config.yaml
num_key_value_heads: 1
vocab_size: 17758
norm_place: "pre"
rope_theta: 1020.0
init_std_down: 0.0
lr_head: 0.00496
decay_shape: "sqrt"
batch_tokens: [65536, 131072, 196608]
train_tokens: 423500000
dataset: "wikipedia_en"
Each number is 128 + 32 x the weight over its row's rms, rounded and kept within 0 to 255. Layers, rows and columns count from 0. Numbers have three digits each. The size before them is the row's rms in percent of the matrix's.

# up: layer 6 MLP up, 1536x384, rms 0.0526, rows 1085-1184, columns 64-127
# down: layer 6 MLP down (transposed), 1536x384, rms 0.0499, rows 1085-1184, columns 64-127
up1085 102:144159168087118148113151118149125083122075075112146194163111115113130181114139106082107087116107161129110156103139141129178126132100189183066101074153157126089095124189124176144177154134120153
down1085 109:055105116135089141116088094147138107160072126176093030155171109167146119099088111169205097143113127095132086165134081117067142154106083125140120179165133104126110126110167149168124053145123089
up1086 098:148138138149139119094064110121155179136133155116181181197193080093155159124186156181120108181078111138125154159107147101140168142146113123113112099156169120106127169139083153109082135144139137
down1086 098:126166093147113127119149099118141179143131130161107133101121191086171157112149188129120094116155135153117078151142143163149113112040108103112139184124131138112141113100126143118148126069126085
up1087 102:167107145072164080103150099123122153118164093156080145128101132172156168156138171075123137168091120135097134155143149093123134167140169107088121173160097073137175155174202136167110165079126148
down1087 098:134141150153135112086183113092064085096121088101139171132146112120120125113083165120073130128163152139154096124126109191075153161085141202131176109122054060137137119137052110164079096145145150
up1088 103:117152087122135093142115080109171099103082135095138123115125089121052138112097100184114109154157167084091178191114125147174114169087112122142126123152177105112082142090107122124133114096115139
down1088 099:164124073176135163088160154146135213102099127183134084123166148114168099107132132132111162101080113121055148227141084111111163177106058106159105134179132161164160123068076088171139162133066124
up1089 096:124124069148145158067098091080142184171112154110097117158129067115119116164090119150130133153126108143130153103101111090130146122130069132167104124118137103135134103142111145156169111164167190
down1089 098:126091127104094135120141086150043131145101146132090175163118095127144129104114164087108121097129088143136154128080148143135114125054157148127084162122104153097166131190086163164190137117022159
up1090 095:131166121126163105129085116181105177126098145180125124167197121154139150129140123103116092151106130150107103082153126118123131178133089112101103138157142104165186130201137114138056065123108129
down1090 092:129162097130083150208224134067134075111178178054149108178069080118126136140092087138151125109128136138091118036167171060139123147165176134119123159157128144113174162163130136143102177157155127
up1091 094:118126090115175086108092079147200167156160123164123111176076122097100183111098162156125121104105152186119143172125077116134154126125079126082110123144112099139137087171059083140092115071098131
down1091 087:189131206085107155112120124121142112141140102124118138131141169129095166119144152144099130180144186094135128111089122107139207147171139170098086153129100137127157142087136170078147189117177118
up1092 098:142140135084167126139073158134142161184212122168123105146094094123108140110113092130113133146146105131113116104201144108124151111140128130067156113136083138115140093156146103121104123165158132
down1092 103:128148182058150110089120100108143085118128099142149129079104142150097156073142135129149167136131132084137133144138151176141080069123066112123110144177108117161113080147189200193147168163142099
up1093 114:080159136119174102149099090106160100131141122173088106113135126156177090117127086108120098164184096115061115085150081116104103094151144113178119170191154174112117204164153099085081146096095195
down1093 129:124111138085112161145030105144166149138148119143131120147140112133153059138158097084123135163107145067044148093099115132140117146118155089129118117163124197139159195136114147149089107132061146
up1094 107:163101166111081135136160089110117145192145137108110098126160181118149063087120115094155126122107127090122133119147120097133110114093190169155115103140129123115089123097179111113114214079099122
down1094 107:169117129161177103143114152115065095149113163114125092136107101035082166100148120116100140083049103113134108093103125068122186162163090125101172181090135135156145203084102170108161155145162108
up1095 092:111110161071143160161074111107154130120121097076174130175118134149128106145165167133137175167121183132105091130133192138098150173084090120107092099122164103183070118087138073143124150112127184
down1095 093:110112121095130114122083100160162115098154117108017098153149122156136103176125109191099080176134114120117116147065097149082170105089109187148106143068139146090111075164115056131098075124159162
up1096 097:097136146161122119152093109172102122097113129154170172143140116183118107147203133182147124198089161099090087096141114118157162091166107158153113177149140098108154150127105086116120127136115153
down1096 099:124123236150156155085078137140150139096150121192074105159150114123209184135108108157110142187169136129189130118060131116205119174162093162067111117114126136090156068081130113147119115188129093
up1097 105:101097162204143203148133124112121130109118112098092132159163089142151078109075166140135143159146207083120123153137119149109069102133185124101104146129122154165147132127157090147117098139146150
down1097 095:089088097129127124123085130154092145145148115114143118129141067113097083147158134106118088094145137099091107115166110149211129111048097155069143136144160116131110130107101102134084141187112177
up1098 104:087100120202188139126135087085147143121156137190102104128155135096131051060086150084138116107102171157142059117115116058050127103091050083094160095178153125153132175080071085110118104101056138
down1098 103:116086127094177069084194168124147136096113190151098099151124101137087181148167166117132169187146127115154145081098138163083152149113126149152166197136158121165145103068174142125117088118164159
up1099 102:141143139117103127094150102127086144159159129151138155151125092103153130084121114131116133178110107136135132132096100136130143130120097120185088143183144134162126058131113099121151185135087132
down1099 095:113149164146135131138124142099143139138100112123188148112155156188131155122101125144118114143144130106127135142130135141100026106085179102116103078077161116127159144112179151111081145180140099
up1100 095:126129105134158084105113101080070138139157129139167092117153113067106178036101178090042126141156125128153189142128100193062103203129119130120114127159128125158135098133140073158131122140138143
down1100 089:141122114094154155141155096184093127133146123158176037140136179135111133170106106073145172151062090149164154091123174098182141121035108164186171165121143165129048105152099124143176125117119116
up1101 090:137089141150173180111102143150111143101086109169094142154145092144160133137086119109148131150122146099131102183104094182114099156133124096109091127102101081143145121100116101131091200152078121
down1101 092:126096112131127124152108121110209080154161082167100099132213079132137136163156144155139106203152123100068139167144158123143167172061127115079126134190189158133184157155127070205103104095174147
up1102 096:099104139132149101145108077154133096165109142161095186177124118103130121109077148140168125106189154154129141115156092176099129157113083176155112183159139103119097084117097123114131126082130133
down1102 100:172119090114138135087130151151116152150146155044141130076121185179135151106191136146114115154116114109100146172110099154151110123168140071085102174125094167114121127143183137113141149127148111
up1103 110:125150132087110128108152150061177129191141165216165125155161152118150174090161099201079086104101143131070108169130078146114107118131100112083066204104148112133149100110134107118171188096118164
down1103 101:125113102061140112082147112096103206124116163108128142117194131109122116182116163177150147100149150108142133150130063127108195143096124082120090158093124139121120222177100161090125089130115112
up1104 112:146119195112179143162131104170100073205078093124122156140088163134128172142061136062103110155076137129138134095092204067078142122145108189168098141178140085128161159113118124176149150092108205
down1104 116:142146105177110103156128178144108172157068147160154104101096137159144189139151036067104131110145156131136132084143181115128123088089131105081076099116103094119184120127155102121178122164126137
up1105 101:093087105140151134167113124156154076145085108130132145114060074141135148157113107149141133150144087126093090174169126140122159132123065151173153164227124102166192080209128130150131125148123140
down1105 107:151101176078146092124158104091204146111158092139087154173136102165157051075091147130128133114104142106159137130087143158155059160145157116140080146129087160152123125141112099098144141078175134
up1106 099:112146133112164124097115132073115082216142090118136220113072148119139133163174105133131092134156168149110091110123153142123105109153100107092168162155174152097124110049136143138092138105128174
down1106 086:146124194143141134140142108146171155119150139141203121128154089132096164134077155127115187124085165104187116136112165075151127173118079139115154044121147107156138133192129098162118155088116119
up1107 102:102136169135134084153142164132096136188146099125161195194148138162113150132042125119074109111137144119121092126140167121127119188177152119104149113127121144114184158082159103141112124120061201
down1107 102:135151143161072155090100130093119076158140161117150137150165108139148086108071160147058149140076099089154099145093120095124123075048079102047140076111150134078147103098148150114187126118136152
up1108 092:100116109144121081110137165161128086130126064115132112147176173158147138104118159173105118168161078092150105122114088122142167195114139194109114094167126189158093139189094128179129141153164155
down1108 107:170113132106117130119107093147096071135131131140153156123159134134124107161171154113202072108097144118111110168099096121152107077064140093108145115090068120136134123128124140110182144150131123
up1109 099:148089129140166079114111141177088103226141142168132103161093141106142119160113109085165171165170115099110133134130128101097163130153110168106047160138143160091132118107120101176135140109127145
down1109 092:115148089090111153108148125122083136084107170119140145068172113151092134135157155125161146080084063126096072093102146120121055145089115086062128120141122103143093135153091112131130162153139130
up1110 104:133124132075129201143122091128208180183173140099103092128134091098100067212205142126162152174073061105119112155165127094134136156123124138129149143124176151119134135130165114113160177145133167
down1110 098:091119054184086170118136130108086076142122161123130112149191146149085111122135137137111127128119084130177079175129146133182051142042151140116145067115167061097102127143123124163123144095092135
up1111 105:127091104132181121095094138140210108161130212172146106133110109143125074154151147130086133191125110117138108177156140073061147181132129143094137113167139143154136185110126051170162120088153159
down1111 097:096117117187151161150126161136136092091112127160075079117182112096145183093173114138146161105090147132131128187146070126141091107046072066118202122105095132099178096134115117178124135138164053
up1112 096:132126153147194171132123121122167108126128105176081142195170078150136137138156124142130129101157136144148122165188111125134095109082177086105120143084125115116139161140171161100144140158140089
down1112 105:084133139073123128113088099158126127144140109151114100132132129109126140123094121114145104082122110131114126148143160182093129137063139068174120154069139107122128169102087113116118168043131105
up1113 113:105109183136116106119070130215150108176137140164126139134086120121111065157122116072115141094097095152111106111142166130102138103089136145064136123210106106155130119174080101129160164104134092
down1113 116:182157199102115128154120147211151124064108109114120134121113109163130105115134142086139063072179130105141071124109102197076146173135093136104126154110122064138142110126133089112124124116123079
up1114 093:078092128179127104142157114099093098143163109179175107145126096154118111194128096126142092079172107125139169126162133158083182164133126149095055169129131124176191108157138177162105164137086098
down1114 109:161126156170104115096092108141132141180119131178158141118088157147105084093107161048106070121110132151074126113101086142172156143121108084173155159140100111152121149056126043170105130040149203
up1115 099:148077136109167090122126128177134074091078179120156093110208174072169105079038160087154080123082082085102121155100128133117112112093114115081158117130153079207121127151147168188198125133073176
down1115 102:062159120110143054117126127137143082092060089127160061196140147108134099140123135089075124147136099138102116112191147120171162120101084139137115122091132095164144076174074111143164106118109173
up1116 104:116181186127134145152119141127209149155102081110092163148128163136143073147104164146168098094150206188149062072108164135172145147058037109109106178103085106109098073144161131124107134156167161
down1116 109:117154094165079183127077093120098117116057144115130102148131148072148177088108160147119090140170163133152111134146139165122085154040142136149146102120093115116159084171129117149158154110143153
up1117 094:141098150115121101103142135144090094113070124126093165149182143064036120119159177173072099124142110134138155078171095144100128148083141171121121169082117129186111155116153115163129159125108155
down1117 101:116148110154117135153125119154144171086187120141090164126176130146141179120144182147135108102109117154103086125141101140122146115144202097141101210124094118152110120123095117172192134085162112
up1118 099:071091108181126125078074083185157085150148136138166139158096131138164065134073114149133072105135201119112124122142115142090144174168105131092089154106081107170135096119079087155129143117170158
down1118 106:128107195167100140188071079181105151109111199150160130122105203131136157114122145114134203089152087153172127126086150121155085131112137095151132090121130052190149099111126147073075114107140203
up1119 101:139093161094152130117114137155087168138067069100124131221111117161100155076112119071134107113151154084119116157142083111146073205125067074099114155164106142104115174115172116164122149133183133
down1119 099:074112046077137095073131133065113149105076171140101119096148126157124127136173107126124116174099139117153091097140129109123126151101148158132106125117148154136158182101117146112110087140151117
up1120 104:143113168114159181135118136119145087143158073116195178188117139073155154156105214178157150106179140126124151072139157097171123201134118090156103116139106061165170164187112111167116148100123116
down1120 101:146164120107133122178199147174102127129100165115137126166102113121122178151088127139099088070080102134083168085141143131167153143105132125089091114119156166088112109146126186118143217083129153
up1121 101:150077146140158126188109079139131159131097107154110141183129080108109090103130119129136151122128141094119153115196222158141103147150150144122137134164110151119110111153119077158139105160089159
down1121 107:123143102166159103110086108089110142130112186148151088163139138042126165080108125112105182069065132080121157134198148082144105058101132140126097158112226126108176124187145168102129167135110101
up1122 093:162160132119142118144132156182142148136116102107158096196198162125178115140194151120082088143103076125086095190157121081118106154150147120098118124124097154072131094140137137120134181131098162
down1122 104:075196096112091173118131114104108128084117111139180148075100121123175120160164224161090111094142071107130166143097119110113110080125120126135119095110059089140117140157081101134188116105171133
up1123 104:103119152101160109130162130151150122128091113104121139119108117093116187137113169177078143086146121114100132096117160123087122109118166155124124121158153074188168081106143086133099093122125091
down1123 094:090169145155120124048137125074125109121164177187117190162153126140159097158107138148099144127114133177130120099101128169115096063132133114126065168205166146109074144123167157127102109112115096
up1124 101:089157118135129109120116118093151113155169141160158111111168112136140082143097128107077047080182114143126090095175154133141170125129160186135132130103118111117147161156165131185129145167117146
down1124 098:130124119165123163129082181146075120107098073094135122167124156144124119126136160125162134133071042123149081148139133154113162077117142144125123176130157161147125110099134125138138054127114104
up1125 098:117125130093135123114097117140182123131112125115145128112185099131138113089111103203124098129112105100123065170196164145126110154134105157185120103183102112151110128134116074136150163106119134
down1125 092:151143084134132121136116159175109107109101153134122160166203151116130138105129148126140133150119162113044089179111156114090109108098093121118118133127137116100151146158165153090134051137131032
up1126 097:137117116129092156146102126138100075138109103096097129155187091097038107157168162135137076146146082059169180103105116141111067145098148149116080165111116137184133135126132082088130096097124131
down1126 099:172133150136138142155081161157107114175152131151127124146126132202170150132107136155109117177106112138112113177139135147162156094138122075087117134170122095118117121097154159113185195106175138
up1127 099:141042152115145153089136124188126121138115128092124130109126121167123118114122126127146139138142133156140117072170116106143170161131126160151100167133161134110105106107182142233201202144105116
down1127 100:164192089114114144175104119104059119130133094123159134044105175158131178081130118194172117122092142120089137151157208090139096091159207074092123115130132125094152159119114118117178094144121111
up1128 110:138172139126193174110111110098153116113161113095163131137190102135137099128110109153113144175142158174100153097147106131141112121131160138098118122114146098136129112149117144193167124162149168
down1128 103:100093117098111062127148094093137164115141100135082155195156140129109104196096137095175136123110118125140136171090107101093187163227076113119113127106115099150174172163019096097120152167101077
up1129 100:174151151111170168151099134138129061199117072068107156153190140141117091140144096146071099088145113140124125126145146067119171202137119183121081149139117112132142116159161146149140167131158162
down1129 097:051103212117108127056132146182137104082086211104112079150149108098146140139152171127131147130142085112117143110071079181108141094172130039110149124100112118115201145139082153143057100130103101
up1130 101:129096126155177159126104155129130136104099071129110088189117107147130133134074139170115026142133092070119176065142159087130145128107090114084120093126077143137158127116124123139131111126140121
down1130 106:130122130223105116131126135020185180131102104149140163144144072111111101104135101104063140112155216047118180073168154085127128132140082097120086112107171112143137118111131146153154115143171159
up1131 092:142126131133118077105112132097149092150110179129131129160129100159147103162112140131107073111155155157136067119190085153148134153134145146089083101134097133129157092113064129208112113109084126
down1131 097:111091141169122127124166087185056101171065115075103211134164141100112178122159165151142141141131127133115123144132092117126136118041099142095070125119107100120179178119153189177130127108111118
up1132 094:104126179057147110122111181116125117140134155161097139158152086140122165165147131171067118121074125077120157075130140114148112165124105154136143134145042141141111078082121114147136144157104115
down1132 099:125137140096103131152148129121092139116079133141148160129165133116121117065165132187138111098110184175128115130055169111122111129166113117106130116138135142178141120121166108133179135127131111
up1133 091:117134164139130148122165082173094144143166165144129137176084130107149149097128164170131072111146088112130132086107078147139068132126055152121156151191120186156127107120081100129177148125053166
down1133 114:105107147153166108116155102147186151143080124213113087073117135163148144127179123156081117190153115091087153175179089120149112131169166166103166121165176096159119102113159097134202111104152150
up1134 099:156086197034129246119110112087123120127109170114155133113175164154102106042078134161104089203159097148118134126138107116158117106079152143074177080146062124112072126152115117139120084131132122
down1134 095:084122098112122096156099127148162075109143140092127095131112147101086107111135168191105103090147143205117101068109127150083161223175153132164121107097174084095163157130086101140111067127116173
up1135 103:134141126125184134180145095111115165128075145161137105166129107142136135140089158128082159098126058119084078168141114148186059101114107094131156161143165148140116109102142157140096159130119153
down1135 104:173127162120089133132070117119112159099152178109116159040140154126167147178130112190188154189144083126131147188092110157150181124105178112087162137096156131056116092113067145196148141173133150
up1136 104:103150120221145135129089096079165102155128091151093167163167163126195082133076091123097159082144129071132135060142139150153167140107134154046144132156096149122140138041144111135143100163091149
down1136 122:115132120118071136097107106157140067187112032153114072163201156140114164141092102123142129119165156091118127170133115114109126102089139115121132147149090152078138150059107082172165087132127186
up1137 099:096153072137115123137109111130132136151127168120166187150189158186158110097133127122079115143120135116118127176115122118128068103031149147064149135180152151148131123127146140121066133119088129
down1137 098:109100134148125116083127121139119134098114107126140162101099107146135136139098061155133161053128084152161158095107147075098157105156186108111144107146089136120055090130091109151140123101100150
up1138 093:141111130097059156181155104114127206120109147162154145159148135113163172080159134103116128112125141116131150163179163075098172180057113132090146120144125156164085113157138121145132149160096139
down1138 102:105118132138112195129074133102130090138119107081123155091186141129140159170107152122135170186109070098131154155121194098111149070054137162074154171125150164126124093127112078078178087092140132
up1139 103:158141152164169195129146140150189096099117116158099118136113074114143102136159136062149113128141069181142076132125127089115129155144141111124149123115131091214108178147088078131140110096124161
down1139 100:096095082149142113078101125095197115104127144082093121119097129110175152158102130127137167198143113061111116099138069080089179161161108170143121174104121158060108085143102123166114130132136089
up1140 102:136130155105171142150085169144195082132175156171126127093115159140148116131127173123099088123134105135139115103146124056130132169094097140090155118221079091161096178116113078106043110103144169
down1140 099:096137078178162089105126092163134190060115093152148142144132139136093143085085112142090147132173169066154143140131108069118149107165094174131082099100073144176085155154206159088070114204149149
up1141 105:125116146102106146097136121107159146134193180157092171125116094088089120149156175120063153136113093166122102127214149077132137175152120104100128171218152065146125119093083107144105141073055153
down1141 099:082071100147177149166107141103145112162097069128060119121066110157109169118104156134169174060180114102151090138111155113146155142205205121120102122121116115170165125092128127148147076164119156
up1142 087:116061112134114131112118125151093100161146102153090141223134130075080148159101047125130156137133139137107107144138162044030139164085105161112149065174125111095172130131140125150102182115148109
down1142 092:134177099059138155113131099178160098062144105096175098143137124112146125162107095162145098105132108100140129088181161179138140100089092101169102155168077158155135088080125089131122095133140119
up1143 090:122129091113123118135153067141211172146147143133228092198159146156148207066130126109152149134190144095126115152153135123151162160065111144155084119148149157168097153100099059171121113113091154
down1143 109:134131070159203102089087130198180122127179111091104139149121159119150147121128127176114121130163122095111087144142158088111134136097118136179227191131118126168128080100144087146140124105105126
up1144 110:110072122069131172105125115091117126106163112099146111107142116112088079111117164127130106144150123113100153140118182136104087131120158129127161155180130036171100130127204090120120136099101188
down1144 107:070078155151169160116150111110134146140114140154135149126164093149138148141040144118127151092138132148131049109082134111123085157148104135139030130149117116140123132150122167129116188148111118
up1145 107:109082094131131140100117120156143154116097134116119144135147021174157090186062164107111123134133117108094138088130090113148125175093093092098112107122134123147155170216124170111113144117101157
down1145 116:079170097150096138131081134124139138165096073127089165159129172151156081166093111105125131137102106164156139084157136082137160068099082166153136148129114111127153121122155149045160148141166104
up1146 100:090106082183118132134083129155166125173155136143105131111111105101132146062134150157098128139158111134094147122158170129170166160127104134108144176175122145134125112112108126207141142114061101
down1146 100:109085133212141182154083171175191128115166181144150135161164182189140139132167107103141136158131111061101077164115122038164103111084110150132113098106155154164151115081158127110105064083153114
up1147 101:116106110150166143078086109111099091139103087063128109179151102178117135125103098150073104154162162091090128097135116107188123147123100154109095125082124138111174079081135140147107150116127168
down1147 101:104103154108107120098114122127136057139094103188093127118130136110129164051111186158108072096161060166105129104105168121171120118102205128144127091087146134166114139185157149129169168128084068
up1148 098:089103175159157087029128123162149190136147166179126087099144159149169109098133115198176115140080094087069107063175143180116128103122088136140169191143144087191131099163112102171145169089134124
down1148 089:162129134172112137198104101117143090086132120093136111224087150160117154150161159099084129133156137097162143185139135108145113103086138146101084119089109138129143103148084139124140129128164143
up1149 092:079128120130139153129128126088121126134143128082125121150161074151111054169147149137135116188113168099075116114108144148183132134165128194134100150141075122181128128124114086184144093079170160
down1149 098:145088170084119142085072109101181156098195200120167108121105170138164124141176140080073106086148141076125112184086141097119117149135112179177191079115103108133127140160142091122094146070101130
up1150 100:123106151118174152120127151159140102130133120145126126170133085151074168143112138155143119125137147197100166117157174084106096098065112089062142104149085130159133164093123107136173139138116172
down1150 100:131168158104062183154100158117111156146092189173143092135129090154137120186164109115116211120066176126197150160155155174142167119120123105158119134109121130047182099052110126110176123138091144
up1151 094:102109142131166127119079117063103117125144106144150143183108098132124105146204140084066149146188139145135123110110195124092156176144183138131182097049121109165151057158171154080088126184153115
down1151 097:150073136181118140162124140157142157160129144073109156097122117138146164125123088138127100133119142088115161169139191178217081161093071102205144166078178113180116173161109105174151110074097134
up1152 094:092120106086129126052115114128164101131096161130128160082155113117129093127153109135171119085144085032115109135117113136170120144110195138089140168131102146133137097123168106220059140093171181
down1152 095:173148132137140148128098124117157159124100130116161085090183086116117139110123126117157121134135136106136127139133089159118139115145206137103116186169169076101162083138177187155109164106050149
up1153 092:118177104142143097128109079085121076145118141094192131135091111144156133137149132106059156115102086107156115140104115138077106168100078123115163132131103117090121099130107140112151112102065117
down1153 090:156091091150156171154139145175127131099143165132067174173118114124137078088104116175144103137145121127067117097123147143130136135105118154159124066127131170146133107083159146025114133111167132
up1154 096:167151157175135131125144078105107064119143120162187145136149096140133152108138129100166052159152152159140096155153150091140147175100136127099124166144152112125198072133123135085129142146106153
down1154 104:099199077140117109124139072151161149125179108181050071160117191126148146127150105153133193164094151104116079140101109117144122112056136181158135109165133103101115143120164120119069094110124126
up1155 091:167156136122179131115103126127134157124112118123151130122083105108150126139107138091170156097105141127107056156117136090136139142106100150126111130099066140090133126166092059111181146110148159
down1155 096:093124153151149120117138099130145106170101203128067117117204119101089109082118128127110133172147117125125124152118142103108108157159144114152131124165140128138119155085181144111110128097071158
up1156 102:129138075168115141152146147078181124155181156147092154165138063126151098148097200141147120132144132132072174108196209167143112145123119104125156122211149096157127048096115102090146152160074155
down1156 095:096153119102084178139100115137115133187069096123079069112090164132172059153139096102116087091121138152111115136190125205104064096113130089129138118166156103123119149126131138142118145139092152
up1157 091:106094160165160201123134112068145070087127189130140158137153059146171138171179142154113091131130121083126082174103093102118074095113164189129080079129080124136185120152174166173162183160125123
down1157 089:134149134080158144093148071174181175131168113174141137160102064112111086122067115146139162124122140113155142095108102116134142129166103129117127168112076130027155101086071107151171118127106148
up1158 103:146076092059136202124126134098134172139117126089124117141175091132185090075111114150129098165119126139136142149200120143132103187139099216116140110119118146120150095125120141124125186135186104
down1158 106:064091190147179102110105111139136141111093076142160138191124111107114159123139135098184149097147126114095129154071102102110141145142124121128113199080087142125150150188090135141091154226051100
up1159 114:070163106137167116172095103158156155172107059158107126160149118132197081121083143106097111178120168114125133144135157127159080092064115173151110141129137110127138116096094135135106119144128175
down1159 111:145098193137141121160091110154137121095144207125084135124126092103165107140098141136123134073127079092084150140092178143113085119108132096139207104119134129127091099121150115140111089096098085
up1160 100:124055087150095125077102113158113174080139108125116137124105118083118116138170205084054118179113096147119118117126147098174114119132069177125135144201180121124130140110078142131143142093102122
down1160 088:118125116155127155134060134109132109139149091119100116044143165120119168134129122189112144097153123116198155141180132086097170090154108096149161094166112169045171111113127090129187136142142160
up1161 098:086124127121167132161141121185167151089160108114124114132092111119172126151146157122160134155165117143138062139095142038111128115093074112153088132111134168105134096187167060164115123116091090
down1161 105:163097093153128146080151122166118175125193108120177116145183172087104143112127135099156125144153165157125132110083195141132212109138121134125143147108084138116134088131102145107146164144195083
up1162 101:070190117084111110162162137136067131193121102129179219189144087118106104124166152119058156128114184098085195134172142101092146147124133139119146083085081055128137129125105123179072109143131172
down1162 102:122095106107097128110168188147134045106131177109080093099127126072098147104091222110126094098096108095104162136143115140135158090117160096153129107078139162135177133079136115178147170111087137
up1163 098:154107106091086162062130112137138118143134092106156148152148135179143140065082149160101149140135151156154117124096174115172114175113125132116120114186137099116057143193092174146144093101145160
down1163 100:109140120114155138125094150122164137148118119117122063062133150109120151124171069105064159157129087100157102051193194112141111130100127100108125128099163127186145134103120164101159111123152109
up1164 095:134139135173176148118132122142182075198165129153134104162195122111167080117134105163160144135131139120134080134158097079089136112124104131102157144123160090098111126156121123191170205102117102
down1164 088:139114096093134177142087105150115126076118081074090114118104172126119148124128127105095168159098096149132077130105139173172133157129023150107154148165092168156117092104172109123130102114160163
up1165 093:077151157105152144167108093176098123131168157123175119098114078087138095128055107102120097144150138101087128175148158164135132153095137133091107121127096147065140216138120097117153166067153123
down1165 095:138132102194156155129169118146092139065135112110169148071120158080142185135137175130125162066116167098132184128124154106114112072066130112118106124122122100140119048137128152157180095151128159
up1166 105:118142117156139110167147096156123176163161170175161105124135107119123111040055135172133094112154124124118153171125127116123155160142155205098137169104164108124105090113113177181106185113081121
down1166 098:105123103079155068175133152096123132088156073116151142072097077159095124180130154138080117112161189166121145132142126129076106161144103146131179095077084160156113122093154110118089086154120136
up1167 086:174139158117091183160128107094145075155102089053117101162161125148177095110164089097150118163113108070092032143136134097135117165098062123195151110114128168114126148119138105178102114168194127
down1167 093:151142132052072105146126049109110090165084072102104137179123148163139160160165134101059149123162141114151140074057135173184134145156143116103113165149124093145106126132118188162104111169107126
up1168 102:119124176132118086104148098121119152179123136118062183154133135161145104107147160097153132153071181089113165133169120174217142226138086145089119139165055116173170098090192074142176137112170156
down1168 107:112197088134105107088097098156137154116135111128126144113163087128091114129137116152087074134168169061163112148142142169146173163121117140123117131148155125113162064111157089087222140085123109
up1169 095:113132145118092150170081108110128142148136116142148095081107076105151127128102159135124117154136151142153121135139134143091136128090091103074120065182134087093123116157130114170104181114108205
down1169 090:146213105070080130134116183101122128208134136076136160124114074081145072164149137134102130160107126180076157105067155098123147142130104075120123133094118161198126138135073107083134131114120109
up1170 082:105128153191130132100164066194146148135146103112125128172157164166128132132170124137154077151175095163058042127106145076155114143127113142079128127234141138133114092109104172137122153087168141
down1170 119:149144169171141188137122093130136092163110095175132134159192088152123152064133130154099082164146126097095064173152131089101160110052153179082110146214129108142098093093136149109162109051106190
up1171 105:064105134167138166083092134158179065196146136142112161119176116140134116150140164174166167114163099161143124054163114109111103158161167144117130154125069119148155151150101157134177128109114146
down1171 099:125145125133180092112135114157178145125159118118125094100142111089143135103084153169147115124157115114120137186200144177148177091134163134121149134145097136092180090144113098164106079138124181
up1172 101:139135171131181179209126120118104111184158095120241096140170064111110100135173074166124062112094099160103124128191146086197098135114104124136103132162126108098170064095093143181141172118102173
down1172 103:132176105163150098137182177102147177134136139166091102105083051134134125187094160137098131102118080126168082152105089102133106150090094106084154106123091159124113133122152105099192129142127136
up1173 105:163117191133170143097119092208126122103183108172186148146087104113182114133097094114106144166131136122141108133079140123137120135123159150119132110074101146100120131118165177173155164156085140
down1173 104:132105125105089058165187108081145180117043138101123084161146127163097148157166131129129136075149132067099083174181163099142111148133115073114125123145145146154135178148113084101101063099106130
up1174 097:125100125110085162108121127043150102132151090143061132169138052093127148159105111145091142147094175107103149175163124119096113146085155100113102117121137140129158081119163120115135074078105118
down1174 122:109145088124177127161111160134162159172127125102138097153118142070096157080123205134132115086182121146101108090122121133122101142107109110068171147123139108084066130153107069150166173096098186
up1175 112:111145158161143175096099100142146075149106099161145159128146120149126139125111148136150116137155107187121092158124139163108149137114082145040105134155086126153175073164100127132119179163115147
down1175 108:124107027166122121144146047136137095147154119097103100113126072093140123106132112140150150135143159134146113092161134160171114126103199096141116152078142171069148114170153132078126127109113136
up1176 109:203121201157152164167164112126130077137086142181135144185101110079135147156165137074178170118161139069142211182127107089134078112021066138117112134094149112083184184126117147137202160147083126
down1176 088:159120136088117110096089156156101134076104125120158152128116161102171094104122125114165102118116152143114189153146136148093140159138122112144133080076106140110149098125089077111115123142109065
up1177 099:099137093162155173142076129091095133128129092142144091201150136071147103159102126098124132109033152084110141078144087066134114163131118196133142138101097083087151145194133128122224136121127169
down1177 091:146134132095171115123159097146181127108144158108131134126135100140125156152134121108119141127182157147115159140128091152116090138182122083122066121151200173142143146123172135141109147155082095
up1178 101:099078074089169121102110139106122076147127158112135149139145085109092125142105169109146077105116108174083103139104145141137070126154195168128138207189133099190194146105084117177111096064106116
down1178 095:137122158100080213169117082126101149145105091178102146125137120131154162136122073150125138121118120149209130081142146168142185112117085190130101114151049145092107106111097146094165106113138152
up1179 105:121142131171124164071156098163174149127155152187184139138175123149191126196180095114088114096073169169127138204153104120124131155141090164116158136170082137118160100152061150173163160149114137
down1179 103:150076181144068082157087176120110184086130139071144089063139134073143068125135083124171094144115071130135127138142092144108161146123162141107123173121147068129149134086149146163152139143098069
up1180 100:141179159176087115154149096096105103198108092164085148121119201110136095117131118169152100158121111122124102145127149064110128138120055092139189113177108132134213104106127139131165120114137168
down1180 095:177123141131141114124169097101146093090114099169133066139162110155116149136147112118152147160097120105088118126137103115149136087117126134158089183090111094114106158089134160165151167122138121
up1181 099:066137118093138113123112104109255078120134128070145185102121123124130131146154199155156110120107117110154111116128151103165065162146100135088126169147146087092112166111200130103113109122125072
down1181 101:184107088137127121104179073116146148094159109116091175149114151137067146087136111096089152146105144058132130165146077114091131094094137116159117180113118146068067092169129208084129100153169153
up1182 096:110148076127133184132078122175109134159108080098105153148142122090134080118112124172143156128121151130120134159142140156126148124091114178141116155186154172094134125171126105151154176100099117
down1182 092:091136168137137097099128101143131138120142127113061126132122069112121193063142128127123148158170103122103129155149092192117143160097142134179141116144087087146151127125086124171117082110154186
up1183 099:129092125142070168206027141155118135149103106125140141155132134186137124140109155098127156154094090121132143173140124096113100129090119119082122149149168151201122120173118142130111125085078117
down1183 097:131160193035209152097130116143133189100062188113123149159129153092137144093118091153124133093105124143128143079145150108106123154142046118126150158151115175104099140115139107146133129136150122
up1184 091:137173152111109173125076081166178106116139147147107201195186137174120128155167117130149130157103158128109134105166095096107129126086150139160133147140112130161077095147107099170127153107157096
down1184 095:144119121105214148153119114101113161194092121181170140152055143111166147109077123084169162165089104102147167116123152166153126151141108093114106133166140130139180177078148188122178099127173149